{"n_layer": 9, "d_model": 512, "n_head": 4, "n_kv_head": 4, "head_dim": 128, "d_mlp": 1344, "vocab_size": 8192, "activation": "geglu", "norm": "rmsnorm", "norm_place": "peri", "norm_eps": 1e-05, "positions": "rope", "rope_base": 10000.0, "rope_fraction": 1.0, "qk_norm": false, "attn_scale": 0.0884, "bias": "all", "tie_embeddings": true, "parallel_block": false, "extras": ["capped logits"], "init": "uniform", "init_std_qkv": 0.0185, "init_std_o": 0.00436, "init_std_up": 0.0185, "init_std_down": 0.00269, "init_out_by_depth": true, "optimizer": "muon", "lr": 0.00574, "lr_mult_o": 4.0, "lr_mult_down": 0.7, "beta1": 0.9, "lr_head": 0.00443, "grad_clip": 1.0, "warmup_steps": 200, "schedule": "wsd", "decay_fraction": 0.883, "decay_shape": "sqrt", "final_lr_fraction": 0.0, "batch_tokens": [32768, 65536], "seq_len": 1024, "doc_mask": true, "train_tokens": 589200000, "steps": 12497, "dataset": "wikipedia_en"}
Each number is 200 + 30 x the weight over its row's rms, rounded and kept within 0 to 999. Layers, rows and columns count from 0. The size before them is the row's rms in percent of the matrix's.

# gate: layer 5 MLP gate, 1344x512, rms 0.0493, rows 106-122, columns 384-447
# up: layer 5 MLP up, 1344x512, rms 0.0528, rows 106-121, columns 384-447
# down: layer 5 MLP down (transposed), 1344x512, rms 0.0132, rows 106-121, columns 384-447
gate106,099,163,211,151,159,176,156,176,152,206,186,205,179,173,162,217,154,231,140,195,174,170,193,184,209,217,244,188,249,219,239,189,206,196,173,138,162,150,137,181,228,186,140,270,186,227,216,151,197,205,189,249,174,144,231,180,177,266,173,209,165,253,243,174,192
up106,099,203,151,198,169,194,183,186,207,174,208,159,224,165,190,206,255,207,183,170,147,186,182,192,241,216,183,166,171,207,216,170,218,264,207,179,188,211,202,203,150,154,209,216,145,173,253,168,156,193,210,253,199,192,202,206,201,216,187,203,197,210,197,179,175
down106,110,208,211,231,198,195,201,179,181,186,175,196,222,140,224,209,163,233,187,216,110,164,265,213,210,201,160,173,217,211,207,233,206,183,213,124,173,173,139,203,199,169,179,230,177,266,155,171,210,202,152,214,164,164,217,216,181,158,163,251,183,177,162,186,198
gate107,104,199,233,235,220,183,196,176,243,222,217,154,207,188,194,191,214,201,170,182,191,179,204,180,180,223,195,215,198,214,205,185,174,233,267,215,226,192,194,171,217,179,218,179,173,190,250,228,164,200,207,185,247,230,240,174,187,146,239,192,229,195,213,189,208
up107,106,136,193,247,177,164,147,219,184,146,228,177,169,196,201,218,210,173,188,228,177,203,198,206,191,162,261,254,168,149,230,199,175,173,147,262,158,240,240,184,193,224,220,229,222,181,196,200,180,162,176,217,212,197,175,224,204,173,188,173,232,165,225,187,129
down107,100,168,177,190,282,184,242,215,186,195,173,209,216,182,230,239,182,229,212,155,243,180,163,184,267,238,260,184,187,145,167,184,205,215,251,189,241,201,204,225,222,197,176,188,247,194,199,231,211,182,206,257,230,164,209,179,198,215,201,168,214,200,209,174,224
gate108,093,234,234,179,176,210,222,205,156,174,240,210,237,235,155,219,203,184,183,217,222,172,268,205,207,164,201,174,198,194,197,159,165,170,191,236,190,189,197,175,203,208,157,143,229,195,226,184,205,196,181,192,204,155,208,238,270,215,163,171,240,193,212,222,192
up108,097,144,156,188,141,225,239,150,203,282,223,147,146,235,217,125,219,197,217,201,176,204,246,238,186,206,213,204,197,225,221,235,244,171,189,175,211,169,243,254,184,164,147,239,197,252,225,210,236,221,198,210,156,285,181,209,163,184,187,223,226,226,165,180,189
down108,097,233,188,214,182,245,155,200,233,188,195,190,236,139,220,242,165,163,190,172,200,190,178,179,218,212,243,179,163,207,222,236,183,112,178,224,205,226,225,177,218,270,181,217,172,140,188,227,196,177,164,197,265,215,182,222,202,242,183,144,179,196,218,194,225
gate109,109,195,194,176,165,139,200,195,184,180,241,242,214,218,229,244,222,214,163,181,217,181,243,192,196,226,210,223,197,214,203,206,212,179,187,169,203,226,224,187,216,180,200,179,147,229,278,198,206,230,267,184,198,213,190,243,192,199,194,223,181,202,204,235,204
up109,106,198,211,211,192,159,200,227,188,204,159,226,226,266,221,171,243,158,218,204,167,220,200,225,185,171,175,189,201,196,160,190,182,177,208,179,185,224,191,183,193,176,178,207,228,185,138,230,192,195,208,200,154,198,182,198,192,190,204,203,206,221,174,203,175
down109,103,196,197,206,231,226,213,226,218,186,206,232,199,191,149,207,189,212,217,171,163,197,193,281,202,203,202,178,206,258,170,212,165,191,204,172,223,208,237,236,218,188,187,209,188,187,198,206,202,180,187,194,211,235,197,191,160,195,153,179,173,214,234,144,217
gate110,100,188,203,196,207,192,221,202,227,221,211,254,175,217,214,229,184,156,222,182,190,201,213,184,198,211,260,234,210,148,207,158,161,178,181,228,173,186,225,209,242,182,171,212,213,219,193,197,190,227,226,178,157,223,184,209,206,217,144,170,260,175,199,237,205
up110,100,172,215,235,243,173,190,222,216,225,174,190,183,177,168,185,249,192,224,204,226,187,206,236,161,197,164,168,155,198,188,225,158,151,213,168,145,194,169,234,229,185,199,158,161,208,229,232,193,209,179,191,232,185,166,168,168,171,142,194,160,193,194,220,194
down110,098,224,200,181,217,202,185,193,153,206,204,215,215,266,220,217,178,226,207,180,163,185,192,157,153,187,219,218,185,191,236,190,195,222,221,208,220,202,225,158,188,195,196,183,208,210,167,186,237,172,203,192,238,230,186,232,187,210,258,178,215,159,201,122,178
gate111,098,186,205,179,223,230,170,177,143,192,172,199,188,170,211,164,248,236,178,171,171,206,193,205,167,169,207,225,176,191,153,219,217,180,191,158,244,215,213,243,162,203,231,167,190,193,217,201,254,206,164,189,266,224,158,180,228,164,173,212,129,199,198,216,194
up111,097,155,193,199,218,194,187,214,237,203,237,233,256,214,180,198,224,166,205,246,222,201,143,169,183,182,210,184,199,204,228,250,243,196,200,194,161,213,185,205,212,190,217,213,210,193,231,154,190,171,213,206,234,204,268,217,168,209,194,152,250,222,263,168,170
down111,101,138,200,197,204,229,198,197,143,207,257,222,186,210,173,194,233,245,177,207,178,182,243,182,212,166,228,193,169,187,227,178,184,259,190,206,235,202,246,191,165,188,232,244,241,213,197,214,199,230,241,182,183,212,230,243,191,203,194,234,174,233,177,187,171
gate112,102,213,239,224,252,125,203,190,249,243,157,266,232,198,213,195,213,213,130,179,214,194,228,194,165,207,249,211,176,199,155,243,236,253,227,238,173,179,273,177,192,198,208,189,235,116,222,214,155,208,182,121,246,176,210,148,200,250,226,201,223,215,224,170,226
up112,104,176,225,115,223,212,171,218,207,184,166,185,169,181,152,269,219,236,167,170,179,203,275,174,172,174,171,186,197,164,171,186,148,201,217,223,187,181,184,182,200,196,222,162,170,173,191,184,183,222,172,183,145,205,158,207,216,231,245,181,189,183,210,219,235
down112,098,217,171,212,250,207,216,237,224,181,220,190,162,216,260,194,178,212,193,146,240,149,209,213,204,176,210,186,180,234,243,250,216,172,237,221,168,186,208,223,192,265,183,233,253,205,214,185,159,251,207,241,216,275,217,170,190,195,243,254,213,229,135,216,217
gate113,091,163,211,183,178,181,240,201,189,164,201,177,200,191,194,186,206,228,240,179,211,199,161,229,201,213,151,216,206,215,185,176,178,168,227,174,217,225,158,212,219,180,183,216,185,223,226,131,212,251,185,162,210,171,247,205,238,198,193,193,213,162,240,257,181
up113,097,227,221,193,191,258,209,240,160,214,243,259,190,216,207,217,190,219,228,220,285,172,167,243,187,184,268,209,173,209,187,191,132,206,192,220,184,266,180,202,221,235,211,264,211,184,197,216,211,217,214,201,242,185,198,199,265,223,220,216,179,194,194,222,183
down113,096,277,204,192,188,193,217,176,245,162,204,137,198,183,178,189,222,195,156,183,168,209,241,203,169,182,178,139,165,207,189,225,216,220,151,160,250,185,178,163,145,161,183,183,184,239,215,148,182,161,142,254,178,258,265,166,214,132,200,203,212,179,166,160,154
gate114,090,199,147,174,252,211,188,234,188,168,259,186,138,198,215,206,131,152,209,188,137,193,236,163,244,201,181,221,199,247,162,199,200,167,221,174,179,232,193,120,190,222,173,220,175,143,163,270,187,181,224,202,198,200,174,203,214,231,210,176,182,202,186,227,181
up114,083,162,203,191,186,183,201,221,235,201,222,165,264,202,240,147,207,201,170,123,221,182,195,203,124,218,217,168,166,154,220,213,135,179,215,164,188,254,230,161,198,199,214,265,193,209,216,186,216,197,137,174,232,203,199,208,200,176,195,177,200,225,231,212,200
down114,087,188,241,181,243,194,141,224,194,247,212,218,161,192,204,175,188,201,171,216,220,243,172,195,213,189,193,177,126,194,181,225,192,210,199,224,195,210,251,173,116,196,140,207,206,168,195,206,257,176,202,193,243,224,178,185,182,247,205,239,176,204,179,188,195
gate115,091,259,207,207,179,194,263,234,140,211,171,165,222,230,230,219,196,189,225,204,216,177,224,215,245,166,215,168,210,194,227,165,178,242,180,200,150,197,210,229,177,269,238,170,142,188,207,223,240,217,180,237,232,167,177,232,234,190,272,218,177,232,225,208,181
up115,091,219,167,220,174,203,250,183,233,228,209,234,230,228,181,212,214,213,181,161,181,195,195,147,193,179,223,220,176,198,188,187,231,181,261,191,230,206,209,189,178,194,180,193,135,210,172,265,173,228,225,253,236,186,209,206,158,196,195,239,153,174,186,197,233
down115,091,217,180,238,201,216,243,233,151,200,187,209,154,166,188,148,174,135,180,219,228,192,212,244,166,212,190,208,171,210,165,172,243,202,221,204,151,228,216,198,223,162,184,203,182,159,198,247,230,148,192,251,233,237,165,171,169,205,194,216,190,176,179,176,223
gate116,102,226,176,204,191,194,211,207,212,246,237,188,264,214,218,161,186,194,262,178,198,244,192,135,209,185,201,159,188,154,255,214,182,162,169,171,221,227,205,160,153,203,265,172,254,184,208,169,211,206,197,215,239,175,148,220,196,221,162,165,202,231,170,226,248
up116,108,177,230,212,205,204,237,212,215,246,191,204,206,164,206,209,132,230,224,182,216,180,175,227,209,215,228,208,247,175,193,192,247,201,164,170,210,156,215,183,163,198,184,179,171,218,168,181,238,181,222,203,198,209,194,208,264,110,203,145,229,231,202,179,252
down116,101,201,168,197,161,215,231,199,210,185,206,150,235,198,229,235,255,202,206,175,211,237,220,194,171,220,185,216,225,221,193,207,214,230,230,296,169,191,217,277,242,188,129,201,211,215,198,230,154,208,155,222,260,211,225,195,207,197,199,208,148,174,182,161,176
gate117,100,190,221,166,241,219,218,251,153,225,199,187,187,218,190,230,143,241,230,207,166,196,241,186,173,189,215,235,207,149,241,179,177,195,193,250,239,247,206,234,182,224,197,160,217,148,214,207,222,171,206,183,186,179,214,203,197,163,242,243,205,179,192,220,233
up117,096,213,171,238,244,150,173,159,162,163,175,176,207,212,207,238,141,183,194,251,237,166,164,168,181,196,210,161,223,192,155,211,213,266,200,192,205,170,185,214,184,212,144,200,189,216,207,185,195,208,180,156,213,185,161,201,172,177,199,222,194,254,210,195,223
down117,097,242,195,188,207,199,200,221,221,260,256,213,238,183,221,215,189,193,227,199,227,197,259,237,235,199,184,203,219,168,235,301,191,202,179,180,184,162,176,201,185,234,198,193,245,173,207,180,209,171,219,194,161,187,171,174,282,181,170,216,177,195,224,200,217
gate118,090,234,228,234,214,160,203,242,216,186,211,222,211,221,189,220,149,187,223,200,202,159,217,208,212,190,246,229,186,254,168,219,209,161,221,254,226,227,178,190,173,202,120,195,235,232,193,164,219,213,225,139,207,174,177,239,207,208,185,209,235,207,166,234,239
up118,085,187,198,154,160,211,202,163,179,222,180,233,219,206,231,186,213,169,166,184,183,196,232,260,160,226,177,205,217,141,205,185,197,234,219,203,172,191,200,199,194,236,216,205,196,173,200,259,215,152,211,198,166,230,206,205,211,139,217,228,219,277,182,157,174
down118,096,192,254,218,215,185,194,181,218,205,129,171,172,214,214,165,155,201,203,211,188,203,186,160,190,153,172,267,188,259,209,226,198,236,227,201,202,215,137,201,176,179,227,180,184,198,244,165,208,217,197,192,195,135,195,238,199,206,235,182,152,211,244,173,177
gate119,100,176,218,194,239,247,216,240,197,197,186,161,153,205,234,200,195,148,148,237,112,244,153,144,204,268,155,173,200,171,224,163,207,177,212,172,246,138,211,160,190,224,221,226,157,189,199,234,200,188,193,236,202,262,211,261,210,205,214,190,235,258,210,202,166
up119,097,229,199,204,220,204,108,232,194,212,192,204,183,202,172,198,256,218,240,185,202,222,169,237,179,207,211,172,176,186,207,167,190,180,201,236,221,192,207,216,178,209,179,157,214,172,170,215,161,203,248,148,167,184,139,193,183,217,166,142,181,195,244,187,210
down119,103,174,157,223,281,179,202,180,206,213,272,191,203,229,174,177,164,209,185,178,230,248,260,191,194,203,203,214,220,158,198,177,221,175,207,225,212,191,188,186,196,198,237,137,204,188,176,182,167,169,177,136,221,155,186,203,250,217,223,195,195,229,231,216,187
gate120,095,200,235,160,227,180,194,217,189,217,153,155,162,229,160,211,165,198,211,195,224,229,142,177,189,183,215,216,245,207,147,205,210,239,216,216,202,154,179,213,216,233,189,241,220,145,196,207,223,168,197,239,179,212,249,153,222,200,173,211,191,215,202,200,208
up120,100,208,214,220,220,219,192,149,200,190,234,176,238,198,222,202,231,188,148,231,175,199,145,218,256,213,207,233,183,193,195,178,236,218,178,198,188,259,225,213,156,166,184,185,204,222,140,215,187,240,192,172,166,175,186,235,201,206,164,152,220,187,169,199,203
down120,097,190,172,177,221,149,232,221,207,174,184,179,151,208,250,200,241,198,221,133,170,253,202,133,166,222,152,222,183,239,174,177,239,199,176,181,232,180,222,219,207,212,270,244,198,187,191,206,177,159,159,202,151,243,213,164,166,175,215,207,229,288,188,247,185
gate121,088,173,222,235,200,109,208,197,184,176,174,188,170,215,167,177,208,182,174,171,182,200,195,200,140,212,177,213,167,255,206,239,180,208,152,210,262,201,234,228,225,224,160,237,225,197,206,162,230,214,170,210,205,155,166,176,215,208,192,198,218,223,134,161,165
up121,087,230,227,196,246,227,188,205,137,221,164,232,230,164,202,217,206,190,224,201,259,214,194,225,190,159,202,180,215,183,213,231,137,220,200,165,162,165,243,221,219,121,212,169,181,208,228,263,237,233,177,203,192,181,177,196,211,218,202,216,241,191,228,249,180
down121,089,262,176,196,159,156,195,198,201,196,219,198,206,177,219,166,177,187,259,222,190,154,239,199,222,217,175,205,189,213,174,188,187,193,209,188,185,233,160,219,192,227,178,195,199,215,205,161,166,229,191,189,205,187,173,218,168,217,219,179,229,165,174,201,174
gate122,104,248,184,180,206,183,225,219,230,235,227,246,203,230,187,155,228,263,241,166,226,203,138,180,197,242,297,217,164,183,161,203,219,171,201,254,218,202,189,181,197,249,199,196,197,188,206,195,196,178,222,193,243,232,216,130,141,250,218,203,193,193,177,196,200